Weights of a small GPT-style language model, trained from scratch on English Wikipedia.
Size: MLP 1024 GELU, 7.71M parameters.
Architecture: LayerNorm before each block, rotary positions, biases, untied embeddings, attention and MLP in parallel.
Each number is 500 + 50 x the weight over the matrix's rms, rounded and kept within 0 to 999. Layers, rows and columns count from 0. Numbers have three digits each.

# v: layer 10 attention value, 128x128, rms 0.0872, rows 93-113, columns 0-127
# o: layer 10 attention output (transposed), 128x128, rms 0.0902, rows 93-112, columns 0-127
# q: layer 10 attention query, 128x128, rms 0.0939, rows 96-127, columns 0-127
# k: layer 10 attention key, 128x128, rms 0.094, rows 96-127, columns 0-127
v93:491407532464529508518480517672524519499515468531458449428530475470465528489416496470487507488515474501531464456628463480491529586453457613522497466476508478517565512439484423535518478546452466446540436442535533476469511564584495465545478482586526488495478492490380558499459572422492488492483543524502491486538511563499507417520492530486497533546410562487483519536580514516524455488559
o93:500469542556580486538614496548463501528467565490495504488495505468493497462589505463534430560469463519492507492418538558555522407453525498478523483428608503387454464392494467528476587492494515477463444408476488504580500447439517436463548537471423491526542606426515514426510428456519493515529456525522477533546526462417552480497546579460505451554564523502571572478505491508510491521402
v94:448568482433475448486536556473564525460509516484435454528476447510535437539563468534485440578452510436469493475487507528454439545466598497570445506506536467511462514461500485399523497471441562509507534481524472512493528483490505471482526457572438462432511534510510565595445460456505518534436462577444538559471513477551506476487533552521432463499486480555463556536505508434504513437465
o94:535450504486499523562468475437482548543461473460553492446537504485499513522464513474561540526554448563541449516533519495566452491515415499449555583465526450499512433570494483530506452519514441503467435541553514538492476466559400557474505522532560533544485496578456429538469445498483500498566469524578511431507458447489462542556398467531449510615484430531502410467550465615493523478467
v95:527572537502518450474568504526504528595493489503547546441470525563501482462547496442531404637547517468527435473501547481391438500473631501554502542517491518466531472556491552494498534424444450504502497515534497471473551381501489453447442436486459531481467586498476476510541526510483527516501475527535501483452483516465468538484554521547492469490411531461462471513436574536516497486441
o95:515449562440500481507514483367528547473528413470513472448477517525504514570508542467494502472552495526450507481525526516486566506553478509450516486449486449460523458495561418461534477525534441545466498477508570528518455547602391524460467476579498527475514506505434514488511546498497407487492542404580544503500441520495460537519381530539468455578544401498450436517540541632484544497470
q96:498539489479493487496526563526514439575569588493472414454500481438412549550516484519498489592521421454554419515422433486446516490496543472403500549430519409431558547512493502521549529540467553478595560501547468597557538419578476493527567491536431559461467469467522546527383452539533512531563521527424429448533519485482388548465443552525465523532470540573477556528527491428527538558446
k96:514530514480515474486367489472459457493400549476425509491476431575485516475456462397470496499560439569497482586530566446541574446463486582518515551524400526500571430557469440474482515548556422575497475514534513561527489466487457549564497560447539454543443560522447491541493533456513448484479481387580523442487561566499473480530506505574578534540412534480550523465421514537498595487569
q97:451409448528439541522466453482413450471465409505582557566509506610522399540425533496512460399407513546521493510567539462515434581543493520562556439540497603533436529466469511409449494493455517440445569455489546468484470514521535575500534508523520499567382484607577540480515453515433497487570491404518500525440586568569551446488505426561415500477520472467628468465520404546587524458557
k97:507473596514523493405491521442511577483537565432481503399475474442435522457477554474462537478534522524540578435474521456508482396524528587455465478571486450498450450498527492450503578471561534585531446509510528460490517578421494431503446571448451518490476524498485430486596522585518491551414537468512556466591499538470465643520501514483620519537416468436480479463505650474514442473530
q98:562505464502508463440492503431455583477498500433482473598432479488467527510527569470455545514500409405486523504445484513547546449491506515474429466554533438520543485488498621476505475549497433500550512518591480507594505502488528439475529530509514513532536493449465478494458498577494541429541526529430513534511478543519521543499519568391519537540469411553464489473464477504472487562405
k98:515592494549741529373552615381554511511494449547419604618485597534459524507624522525506570562498518350441577412468444533507501482529518423554446540536519503505585517511501645473567488587444552478478410490477476464484521531362484592472509402501519491508493414478532502513536513574470459432423492615457409470530396486489456488553586519522341423564607477520460565493483597432435522509423
q99:586530445494591544470467599456542582516564526488395520566513548452600559553537592573417505551498499396468491456455473537501443571459511585578504478558434510511565551453536558440564462533495557523545418558415468495468421505372500511494399427511457530509566424555470561548579413526422525434518442496539409485568443507538495527465539470446389536584622408544464511446521487468428490502453
k99:463520469540412481518483438490423462512454552556475536443528439538437463471474440565561560459536457587515540495533554442574529464522439560436488471506407541421513482539484537515430565455591440580512502415511563494615531450511441483524581596438553415575436528511537434480454533511470467540491505429549467536474573494431463473504469516556588475531482516437582492507472501552516538569563
q100:419579475549442480509529562465517593482466407505528607503515514567586584598505439511457440407468639470441545556563538400489599489465429547527431481473525572534432515471536475447478426625546464462580464464502536453423396613486642539421480516469428464511523477458464472441537443560470484496470548478505523564496525513518550509532519458544405413376406517526516612451483504494497507538492
k100:466530513524468443523437495495489465445567566520457552492524450573532466441452389485551528451580458552550461552566533508509501495467479651511551530486416469446478595496577548480407548454546494571478485460553511522420489437491408587540517553465570501456442562410535494462422543487443495596485464351548518482541525544435519421499518469595572527546360458445549464417514610532586507550475
q101:455456490463407485530397463491492498467519447437497576584454501570540408448462497470436457471452536508437459397519594521542432625562640518624584454544530575577467389496566509445427454478485480488380516487481532379412438540563508460420508475513545479498426522694453519468511475596456518532493523434477561565452506620526624427452550480560527527501498493465518437496535427516563521464511
k101:512457569574474472628438445506540428538512526473493509426500436556584536536434452502458610480576397569568462534499544424505590400452434509463543447486446536440440578596501393544472562467600521535552604493527587571464509502454567544503470550472506429568447509451536531539458487457553499551550435345622567570551526574474428466554443414463543446437463513511529511416456428556559516494548
q102:593555478565573527532451630456557562550561543538399407547446489417588521554515508527457526643519346398440524522432459545413453473449500660458464628539469479479513545482453628469550494511498543566689414582437442521548519526390449520553431471521387446475619478439394446501431481507544606469494456628495451534582442375452462548501499607348516475541638424512487605509459511464347487463440
k102:502524445522551496456472529404470536501493531569461555588464489531461475539546476569545527528500500461472543418478457483568493439529528541569474502504495452554558518521537602496496418511474483541522424508422499489444483448432482561487547448481476509521489513455506509486492504612492469448501466534452438552478463492457499565417574509541509501557456548448452470514460532486374492519511
q103:402437558538432471556518345559401362501496426543578591451541538555469406459420382436599458402427504616563560539506495465534502478526526386463563449432634603439419396550449393562448615444565419375338602454526624553488555516674503480476576540430548467532465455508685460463506539423664475584441448538508599474417571452483461422489465482589500489400501563435568522561530501507621512458630
k103:471464520471412551534525469586402470479512451424588473376485544481500450492421498410501499448453499499596426560557508510457499504514482466415577495470600532478440515480487399478494507460462500415472592523614486510517560547610483460505525538542516508516491508587464543525543448458563513583518521509442597489462502482555518453545401491481464450447507526562564462490551497516677431481547
q104:576483490525449413529478504531471497550543483598505390468478493524521438435597445421667477534436511514483518522558485610495359509528478495516435579429506474544485459536473521505488569467481467571517445524572421473484535521568499461491472558511503548568612548458424481490526542514525498567439468490435565416468494514458509463424499528431513455483409397482459520601488537491526442497494
k104:541453555477542402528440522502530523553481504533495549421499522492542518562529536502638473640505557540510483490633502549465423557477487544503426629520503458517465493500477439538480533439484451513468404546616497383489566500498431555510481493492463539441540503503495460493515532538491395496415508495511574546524375499490489499489503478522442531484431498511374544530506541473483481436403
q105:535491481459483477482433422522532452426533514487495375453433434547504443460439500532518517536487436482485485544507507454485477466571582501524538522462513466557484474457533504521498521475446481582516521526584445512515601485547483530499501516544613341478558539548514525482479524451557511565480513468439472483346557444529503525493471533468544487533470440559552507497524488566508502521485
k105:508625512410547540620533520507495515470558575525495503455501459490579447511473433533512492520402443470523425530536600550565535452585515529536468590478548452529492401435527448475511438531434525503528415564562516419459483496482528474499458456536529521452596534557467457470472540540491501455528455511478495509425458493467523501471494508541501507489496457543455398481550478525500445464515
q106:470523445568528441508451485460555544543482545450454528521480446508561519445521512484544503477489517468510510442539457472504480514576482537526566489540394515550478501546534530570480385551459484492437460434429547510502486551499501573625478451488501516541523482544427488477513505505452439508526495426486479527574474523471559528497468500559525524545499485447471515477507478524489488610497
k106:522462521567423508498412488486572506535516533481479523550531479585569492495489448521477455460490506512467520413512430430597494446523441557535496490467426477504499508511515412567484444505542476644469475480486541559539486524466542534474496527464493495501498479428514426469428503509469501525463532483523481508563514497416506530486529503518520516553487515468592598443529472520473518569502
q107:489461501471454420561458485420491510490534484436483527550432491493518432520491457564532562452511486492459531385495528517475500496467538432484460519503505527549504466497508524510482557513410502538518482501542467443481533520520504518498526499530476428481559514482591420522469510494525450509511492548399513596538545613516562465449508509462596552465407546476456569536553451526488561475454
k107:569578545479540500510390458468583549473511469437458503531427458469518485431561536596503442590575511494400469428476546580517566454463536527471443519550530497556526517437596487503527455494474487577418474475529492444488485467398521516499504461456476477463513505487454468492467473555489522498493494476492510555533498519579504490506524486512492497530479541579449569474541472529422503492452
q108:461459538514487417548475494518517574489522536491484448467562552451497566544527454473561500594546495574466451415486607489456527520501512505453488555491494504470482458478479537490443590469515492501517469559442526479526453475515457532449486508479464466531506425498440473538547477627506442488475513434551481596526570497492519449480586431442417488493528496432476458480467545524547571472452
k108:554483499582572521474448538512541518496514444587546464425474525500420590617444509478504516548536604543509536510566490503447513558529450511446480415535491557513561570549513461515485579457568499495529510580516453500450478478452424478490479522458471477565372488498466473510526454545489446438468455479549435519524576531513410477546496482535507402472524470478577500512467512584486560532474
q109:427531508440500584513567457470578558515557451426533569610523486556544551535421471551441426414541483472477468399485405385476645438500511536560470509501475519509506488493523421527499422571569491519567542458428577535497351497465516465442449500518473543542432431541537526519475473435470524489557507479515442497529580527561499496466488483591519555507568507499552457467466487573495484495460
k109:467545456578504504562517443485488562602474497459489517549494493614477457431512512469404462443559472525506488496385508460474624513481548498520572436480474493501448508538454552518511429512559526530558546465346461512596438499473491556457504525495514431545467495483430529488439489473499597529507563516482396532500641483438509492494514529536551432519550510454546540420463400528486555568455
q110:564486640487572547563516544474503567475434512522482524447440499465406452513479525504507486475462558453435502486502541530495518463502545487467460515468531479449543474529488476471538549452517502472507477508519540533531538484431511431420539467512420585422461537427495494542469476457564522546503518593499568505518466494482442463577456570589442457506543515470496582535465469459513510484504
k110:480516431428527518430514489460473502505486469441470493491458513472455552515446566544558411471459504520519498543472466517492510490500625472549505500481551482484511492495515542471518545473487514439489606534506504515488501508491570487435496401502483529494507548534492524525564490465540463478598552510468673472475381498543482526482419489496523537526476494560490457533500491480585488560486
q111:510526574571535459443430501417414427511503484546320476518484536470544484475567479513522514518490507453578578402483467548516433510492503431482549438583501548556532408574515556506510525500503513474435425477447487445452566507512502602559544455411474501448566484421546406487481538514598506550519505604501489505589483501496532504449511510460531588531504520474497527630466497453508483474556
k111:451462578439460558479455537536446479454485471468478548576440539465533504502509458477455448446502574444513444413590403532575529531471451575566431514514551543436547558469553403492501454501574492537424459398611528481485553493474503562535499453449415537493472530474495497542509413601489473489474465459495480492557423487572549456551568483396501521531476569628506617413526495472467467481501
q112:544503512584588472453533561496504465508468584526473452398530596458501510461478512538501521533533494502482464492512440490436438574494431488470549505456443533417557478504453535580532512511535513443511530514402591558516497458501476520558519504538525509502502485537491479515449578427452493505514505486528454455533509434430442557498449551545441525500539526464499559484451602463525551521506
k112:487489447503496557426545456514496490458559525599504516503507582497506456485505517459542447385464570526482484491547392425532467479515405473517496470482513580454488437491442474486539532461461501461496595559538539522429455549538394461520532461531512503520516524459535465480503539463461468517556536579464551489434534550471509512446508537442557551522519575475520488464482504482555452493566
q113:529499426491529549481527485502523475553466480486469526446496442529486451500444549538513523456423479478494514595494444501553430576495477526492540470533544497495516498511509523427469441482477587442463487486501528570465478470483507556529469467462599546506492499588540513496524497404444616493509475568511500419471478504500473547488478488555466532532505501526578526468469472439501433551531
k113:411544522474429461491592436517471456467443568532525543532576537471542426491444461522478495483476469496482431502464501445491499455553484472496528531484482555447480486571473532506522534491498544469524476507487538511485526512539571496496521497522536527483544478529610504501515484504491525570497474474467589449402490459414499568448443492480561535495493473467530434481495554460544415393593
q114:461449562471480490486519480464499515486548476407492530577448492519495573494537523483517524417492502493437549386495424498452528487503495455488488467560514525604454488514502512513503500507422535489492475473490511433449512549457500496462496470531454523473516514475516447508497493493544435508495504541390477537552611650605568493503499534450639569477433523496531526555501501521507516474490
k114:543517498468517498550426494496529551504508528414448519534454489554455505494565456551458474494571524503404479393456541574479553503442542529446503499514492484510513531474526563489503432551524488610413482446483512438526460436418493544521505447452439467480490489465401495524539434612499533478491537494493464561562531543564538513494547513479485500537480536561495586458579437425413517550437
q115:506510506562432427467533483472407450508514530519485425471557520497472517532524497523550522516489483498654471572464474504535383488527467487422548497496491503498490518543433571517529475488430562501514534521480448433423599479579502579553468586521562419485497436513614527477491485549494514597475497485469429449469522433494518499347496479446524558506391541529550485547482564473554565510555
k115:501540503477497545562542489529475467437577526587578499523518501488492399536548489481451465482467523427536464498565539479556426544534442483491478577577529609501490422470495369476504496457445552487542490468519563362451529466518402484527520571478555423517503485588583473531515529638452477547414498557475398515497479514544548463514456489435490521445488523557526526534521530455464442360535
q116:479581459488479463556429494505527492557544490547578428505440420558559355439415428524511414530424498553545456531510524577509403454516508562547546596498463496517477495520533484508537489552486496593573482510497402500454535465487578567574453469515523440510575523532507541510524455488475536640454490520513529451481512381467503461428454483498529502437469566527466564499446459538496471460492
k116:510527531526482465543463466521467497515472492533539489552535461530610482493491415546544435537432431487554446554543514566537516511501489518544462622608475507566435384442524445506467478442495504580551398567468487443470519462519585565490376562502558463450527533530580438452436518539501471578407486524521558525494547451447520407431502475494469550493483585466404495523483449541499468475492
q117:515412416508481428538540465516550527482564478517561450500574498540510601523514560509508554505549540562472505564517518468420483576439504519434484535501483510545522430470479450490482581491471527568525411492522435500554516515553493499428494522516527460494539514451394444459502551485413519438506537380499536482499570528527533514493512438526463484508486367488445518530492485544565536532519
k117:550558558511599452573533465486563582542522490556445473481530502420466579466456477498463505535485526586431526545545515615420487553482438479462472475512452496496522571512476521527496590416541413492502472615547550426562452558467429449515517568452488525455502512466466445491511547507464488447421485482536475488531558506457478432509541519516536489413478436487491482482479589518466501460475
q118:443534481538439589397513455462506432448515509441480496568548500513485531535398487564484572503539443515603503510455434410535580460445448488391534468556517572492516521539455550456489423455592562541519525489442531513451492500441547582527448498421587493475469454567583476469448492433539616539526500564595407482511531441486492558464547434491508577490549594538557446529463492500486539460535
k118:425549495497471590489599484585432437511467489534599496602538568548442472481456439469396457424456506462521499519522480513497533475515473450583534443579538582491492538511465498522484461504525496459560488433428468470474502448545509452557525505514564448523519437532532528512518497570475566550503505512474314497456592447508518437524541489426539479459558552520528425375499441447468461378565
q119:444526436475503493500510502508519492463572543439482460518530476497516513430510534483544550437507513501494526463519481445553463509559464548447549503554468469599404549588536524478425440519466532517473446483519473448398529536548486582570514503492535479494575432503434484524493500544448457526507523473454479530554548552536578529495471452472582533500450496461493474435486511505534487602475
k119:520481514540472437565436528511585506507572535498451512535547521581568461501530426532445492463536521516431486507515509533510473502493445557461501480571492507545520587513530467528450481511553521590463407522501523480576460484454481539503474545467497430522441482479519463474465463528472548485401508448502463473578577527472518515499530476496514468540475486489542529472560470497394522437523
q120:486488534508483613508585470490529526463475538436454519557463453500516483493510483462467499546593482459385550433495538439515555486526553512520514470489560453522436441445573448500489406543536508435460463446517567525481461529459520489463466455506496566486450504516496549498470535401536558427549443577489472453513503550510473553511479571524497480564530462503542450515499487560482465532418
k120:468492476491506536494506524486515535544457515446485510473529518556506447498506468490489463504560433488470439502405527425508546459578524503564571526417480437471525526479510548503530422618503483533431513514426549570493443455529507503443502414519452523566502506486375532511457513491509554414561545433533488443461460500485510579508464517506544504533488464477562439510520530481564502656441
q121:493527481589453427468432550494445488553512524571526490532526536502557430480488397551507495557498502573557480536481574569451438488494492570497525577539443586474507545488478543514532502519522524478544462518377491523425489453467522594563434464478427504528582487541510536491542453506476481594437476484502532528543518425471484474481532498481525557476508650446488503525402524429523568468480
k121:517444522541502526453487523485485489439476452580633492500524467544521458549501480532536466510441486503543520526547474496493403541479469532537477519616430601471531454508529420535421508466532509519517475518501473534410532472496495482533418525497525496507459511471560459457496444545500450568389502507525506590487586507510520425498522509459520535474495633496465565484447450491434482462546
q122:520509534496583511466585511425505447413454503544465501481442543495366602529541596510456485411496519430553531534496480499454459503508482445462459443481426463531533509563448512460511484531479469533552593487518529472575514504517520515556557558516514485424458532434523416450427535510507417499527606577490505501545405474427438515568488525546423484498441574531479522495461510462495590568537
k122:439507465460578544443531477452574457462588491422435449642450551492480490450492564491454517431454482446498545512547474516560509527421499405485520488484553471538468499475542437459541456542470531471476639438569569479586421508481538523508492464553525525468493471463539495550496570458514512533551534519465566426538400489460539483573528526498500521494455570569443531495489474436507483448486
q123:540472414473430523581451477578524553623588583511630382460521522511483373510524416468522471548458473537469378502533532518447480469578441514526504594413556484484454517443472478602502493541524519542554436518537450514419502529527423481535451530601538455605527453492437538532484510583437476510440414389424508488458545499478548495430506575467545398475535444383473475488591567559473455457523
k123:570425501556507435615414478421567539534571516604501509375498425495530418599557537503587547565538400561465511479532519474457446491566537561529494571499489351556444460522482535537483608462415472509594447650482464466458637559527387567493533469499525387514494503475428463453524506539453413448426540524491484557511528587544485533476487470518420484526482528398437328658511551584537464527420
q124:538447552486552490556473506432549525484542427582455398510481544522467523545549502433488499503494539474558489542531616494536422492507518486475434486458432479585471479554482486429401481464520505598592455491510452453527532486544561579497517499503494536524426449402529368449510439600467462548502608527544514543550455497472471500540486402598393439547493544522533484469497472558557522526542
k124:488587530493553552540437561438587486610527454547459416584423538491458532523423453494400514531476511549524560601599474574519546566524509445426480442512497508516485612541499428508421519470541529448568495496550543471609498515492515520465438508506514501485360524454547487512393508536493457536407502475526531472550487436455428510578531488519475432524388503514474541498468515506536559424476
q125:478512569527519520515506546495454477397448469505508408462520568536479600530529530495528494479507432501541473447552435533409486520484441401510525465482456512496566538499462607553586453471507460563505612547482498462594501476521534519544541545575521415441412482478493541528421546592542379481535580581509453535460505403443493461480489574489450507461521552540418461481492579487510505466538
k125:519466422495493517488503425552478436443560474526494481548431506534406475544554541436492534432502485436502428522604449473529560498458456416577501454481555520561482461454544441474551478524390511484581607473537482422464508465465457491508522506526489481546462506486515553558439612436448441472558470609409461539601520500495494503492576559540489490506548531576490514581557461462436512553491
q126:547457393457450534584407459535459491440491465431544494494564467567481563486474550547510550510501476555502474530504556480498545495469460527463531509525451511543493527523543527487500545440494605564495441487529433473455523518513511484538505497466487431473546470559449486516525462558428532531516517389491471595479559542539573437491499388495530547409489482506454469469500461504535510522527
k126:583467518494467484553505480486485517503525488569520495535507472457473543487478447553485498522524485514469521541552535592483484481503464444471451472591470492506526548486501535517477616362543543550516439547510431477622562521455527423538471573430536456454548495508559456503485539475499550493450430408477410504481588517506470379505511479528479500430475450521510452538534476501413523459572
q127:470482581434497559468558499574480560545453480447471518472538518452499476459431476439528422472440435515450534522478429549508496576502502540510529537489577512467483539523524587428476413438494553388549566511490567443507469421485489521443459497535453566475406464588517649583504378540563458527503436576496524488508532528577476450478492530431517512500497566530552505450435487423459485456490
k127:419469417499440430502531489538458471431502567495577486490544528554468463538493472488539487507563498479467467504418525426447482551550527557445499503518529535473534465565496552462510479547480565462592534435392485521318517400482503465470484514480481484547414489584546602566534404587489462546543499545478547589434610498502458508407445487581552474500532465469521517640498493432496488507541
v96:558456534475496463493503535538476545476506613506485516483541474449539460573577496462531467499533510652497537570459540422539521487503564500508496570461471511479447468529515425523507506480511456530507526483492550532521480513520479505445468510430514451520459526444478488394501568531519490459499481468529507522489492507447480518478524478522589499498467495465548462498417572455487534640464
o96:447527482507489431494516432419478474477464439541501469524463518512469476517403463494499473489449435500555460458554487505449469523419530527489524487629437529501531569465467525468503538502544467503532572484486453440501464473505574515546483528513543438482528421573573580555492461518516471596514511587519535510478496507578522522478467514472465477468407562569479547472513478469529513438524
v97:545477531489603499502463516538449462509489516500559465462478529553526446442541520491514509548499534422436509486520474480498480547521518511527480445493526487519540514595555547406647497404561538469478513496530440567485501444510494435442475477494455456481517488551541521580499505534481500535494411519455513501433540500464490534484504477345460508534526533499493510498543466514486478492475
o97:486546485489422548424549490508597482469453556480492448543542504510432489477542496434478475443558470489485452429487495495535481447496464451494538502473531497501452569456516463561472480616511506470496495521471560486503522513444538478594507507511548558546485590521486504440523490456484544515548576459558487523559517452529484533532472531627533489480492480489523438459477495537537485548446
v98:510539530536520543534502403466524498520425502506554574545500525455481512482511515518505461433500506407471550463526521496423556473481463506467551486499490553488561453466440483526614476545544530522460508478462495483479574459477548537587570431463448553521534461576604431527512471563493524519448511491503473457499430514533492527531490483490428536493512539588481511496479532502476455445537
o98:441447490472564528560506517590491539563581485478491415412520534551546481498451521533542522590543483516505481484439473497505545517484512537522507520454511473507423467500515504519471494462500488491514466517491510518520513507527380465431489559513451446565499592483438488468502503483488493406521517445502509538513565414420466477502522495495510409479578408422459541481517509534542532525502
v99:504515462519462469485500482537530553476522511501440494533491507445495550516501529451478508409459532561501514531549508466616552461527507495463441506487500450501409577444523480552466475519448491586508481491504540467540464475521532434517474543518576519532474487434500363431448555433491493460470516496503475486525467532449500485514522537591566437532450469460522472500486549489488546594565
o99:510498535534456459539516473491402496500569469535546517445458495492512474530439427477463556556480468524527514503539568506478499553496541506447422474553635534523489493486512516405534513465502468525545519493551441521487484522542509489483507507467507493496484456489502528563472450534529536494478433636466551477415503504572534508442486548461492519464463454521481525543554437456441464454494
v100:470420537536572523454526496540493540528508498541541463518502507464510483569499487478478464505470496484466462496453506514490431483479452518566520554437544526479463476557488444545538485466434468430477516520529472556463457555544532509484475487543488510461569440529464506512515470474509483464540515480519544516488469493488515511521505512460485468492547492443473488426593439541502532484541
o100:529521509454465469525475536481520481465531542503518522557507500541468563451512461497544521527532522547468489473529538505519511471596564536484524469499513450510531469463511546476476482567481512522460394463503506448492493433409529486472509451513516480469459556500527460506566496529508520554533489499465484547508548576570488527437507457509556485597478522492512453456479485499503445465448
v101:527521452472480481535567507483536496465567495555447446510516499494512475416521460485526496501444485482499594490550530548542383454560555492496418546526493533547433480560521517485537509500526561559488472519552469488495498580479454451522534573502584456449559515564530477412478522477480538492459496528484445418455536501454509481490483478409451523505466515526528418501548479518523456483489
o101:496563529538494552407531503489493541476481456534550548397464442462521534502499573469468466398502553550539497434497428437448546533413521416464511442549620470532507520507483468541520457477432482408448477533487530515485455476515517559511503484485476500454462534539527513546517505484541496498523506550534555532524432504529449523508446493598486514527497475559478471526504479493530528500519
v102:488522408461431463510476486475521469544471529505417534508505526522487527510466524526570478405511481507494488495529515466527523460488497466475511452506479504527498550399522498502482479536456479592521472523468549510502483496443471514545554529444509468609443518487494474476509473531528462462487470472523485524551544495535483506490483503579550506508455435539530516564481497497470517504558
o102:485515554559544466527504490566433489527512482515494474478507538468554463505460517458523556496506469513540538537514452525434483539489489544500483557460493508454489478548454538472511498475559448493510530478516431528494561517600477509497477509490504486517525489454483546516411488465497509466454512556497510443497490527445456476525576554414469473449480461504519514552504565449487516526542
v103:514453477514534503481471477510528525583509466515498544522515527493527488462529478505609393465485495512503553512523502489543455450514485486561509512456526578513488538538435467500523478493471514476516472478475509505504502535519547523490570463443561496615569389509536506457558437548462558462514576479494494478488458517470465504423552458540467494482515517474547443443499458533487474486488
o103:466559559453511486503522434523500498521528541581480473518452517490500563547479513527528516491523490640478468457498370462437477527491549516540564493486578511501519492460477582479461433492515435522497467485528470483507521417491457525452409557504460454447481624495541515491476493486494467492558489519528489510523531501546435549515478484424519441544493465476421507468513525473469525478588
v104:501491493539486499489501472439485502456454536494540450519518539543423479517483503478452445503525467538591583496468487570486598501474433504453545496513472495467512434489496563557589513466529540490447556497490394514485547384461551518572522503403488440568497516530574412437540595548563502524468478462557510420494563532464500532507491466480530521547433495513432503471425542577503527512528
o104:469462474453498529589526505549507509561457456513533422420570517479547445465472469446530467476539497467460430489497582448500491504544580541508456513444442464498409489526473415513410461536567465469475539437412486608565490536554421483434466529572501516549496507545472605571489478480517434524519456534453548455520500489419493491539470492535522455532521483491486493474618475510500493572523
v105:493493549518551453477533473504502452528501554488629447456461457557519457541541520495518443615473496427539432478484534441437529537486555529487503490442515475518544516552465507482607459463559479453483509502514443478511539452521493532544476456538433507454521482535601574623552465496517528591497479513475504502447484474514479554476468489474395526546512522552445521471487458433533475460460
o105:489517394453512597499498492518532488436460479465486462525601530513421505504578520490483467497559533507445471462504534484479507503491428504509551508458485504516465490468544459501481575535470528518481554530481595447481502581430539514476533541498523551494475514483439435406634506511459484477555558402526495545537569458567513472536524416540517460421507498446471474423471519557558474557464
v106:518540537536462470467485456560486523516484514488492605496496531485475525581518572519569516455511478514498521471535528508510476539474483485542585429508507560550488482427423483526446467534351558486523522606493572483463539483501556508568547495476418550512400496534521426480495606498464471441467521525501491484564435536466499505508476521629507499497485457443592418445485492515467508434439
o106:470460514510539471483546471488477527506611483469471448483451501512571466453470486463499479501507489489471546519443453533491544458435561518501459492538637449524544463538494471470435448445559472566534512374538481534509507500513445525449428494459427467491551578498531463466481394540486473476452469393526514475520471550491546483472553502420498484592459563525524537582529484472518519507587
v107:454451522504533487479579434544541494495468554527436428492513420507467518536492551508530522486473515500506498481447494414483553521464588456492465462533506469531456417520442517556511508492500540450512563543457530457536480482483496502566446574449513526418575552434496514478499546462512561487487497582491513580552511547466491464562477509491480472519492444537480509459434487470540473517394
o107:525495426566542543486385508490505499513542483475535522492489580461503434483503486465503494547591561454534506498518548534506471497470485544505513533530551520565538517532457478439459520485486504524557486566520521481476482540483493566522536414496506483519477396612486461467591462539414506523520445412586479481487489479536501484418482487474501507504477492421414453504559505502506558458525
v108:482512483469567584451526489438536566478549447510512468554506612552439505503522423512438502414490490507477601499571525589543391389554506437517478497520523527452565504541490486462492463475564498571471556528540416567458517516541493522556526509482527447515497433560501485502526483477485497497519552451461455413481454505502507476483502452513506438521452610519498446528570454484483511440570
o108:485534473528509504550540458514512537577426474596511518379388346469612491530539555477547463542481540569473447471435426453489558518533538464518504482500592490449480437422460502540498497566459485494417422484539444527494438472472481474430471498515443513518533581479523490487456530472516530473530524643529581534492576496538483529452422553481521483502553429520481553452517527503452448515447
v109:528500556573538473493481523522499566446533476534461444521511525431442469484426501497441486491503474522481531462536542543566480534497507477528456470481482587474423485468559484563403489506510457530440523467514466479497444565502429457446454568481515471520543526474409507431434529441515505492599473473524498480464572498516542473490503537484540454482558463480499497535549487600538565557568
o109:520492488454421449489477516493483425498495506553482534515516404525571532488500458474502533488503535517567486533521509500559508493532488494488399508532512431522515518531481491436520461515407492481522415508457443555475528468491555480526496500541552503512480467514548506573448501499568498581442467613472528487499489663448476467474422507511550524542501490513556461505505490481459395467490
v110:501461586437477421569567551471523447535508515460435511502522401402500489562464518506490507619462519526501497546481539555496482536515516570522514523449476493527413424510453472552486486482484494493517443499464587436542498495506453520500492495546526535391512504498481466436493530472500500504525500564501534516478476450501550531516490538561486492460508438491512545525475546467515476490469
o110:530526469470511534462448551483414509406592476430475529520488532542434560495477495565461515512481589474505494543492540494517583505454498463446513504584392500546536564527536512433583507471443537495569526534480544442480514551483556503488540506449472503465521387504508517500542541571500531554522472430452453511532442505477552495474557422540493487501498502492489498517481496477529547439451
v111:512514478625516553445560481521466473500499486497536453533467494478491487534530546462479526532508518425562449488508461506479506448442467509508506509443504542463511444482443476439588502404476473484413503527534469512421504396532558511486495502475494539547520464554529452519442541581523636501504470514512504461518497590504519561540502505466487437524499439512506518421506460536509509442511
o111:447543499452532540528466510558546547512569525464527400451519570488480450463487409427501442516553529520459551449555564439497556506532497579605470465434507481527481511500548505512475438466501485511496514493469520533501515508466487456498481508523510509552523626489499464511502486489534450477518501511436513511506548475507511546407509461533499445588518451455523395494596404568466492512470
v112:433551522493445433539471507451514447461479523450493407524488551567525508490511482528466530558456515440554442514518509511509437480485522512411494495505524437526451544477551510408466453507381513559541531518536491558512468371522497526442507511579504515459416499479510605525497418468468443533513508492455495555540498493491533518585492523544451518514489501547482481568527519478475528477535
o112:571499460509505537450561522529458531468517479458533543485488446452491515506537491453497465474470540476449509564528569511452522449517499471513494533508474504420522440511558518559526596464527578506426508503558572439399507580496488440530536470477475602477507496443495458414513523518484516428467504494430532492459486501597534521503569464525464538433517516490463479522507542491534401563484
v113:525515563502505554435510468498514476523460514493490544560484579510429466549499467548508544421554455427502477568515498515498457481435416456479528547480507503470647497558465516524542463509511503500460498511515428504506510496478564498570496518463553450522477479613593449541507486430521481489498463411476483463462467486515470514609462485496487497565467548521473477378566501498521534486503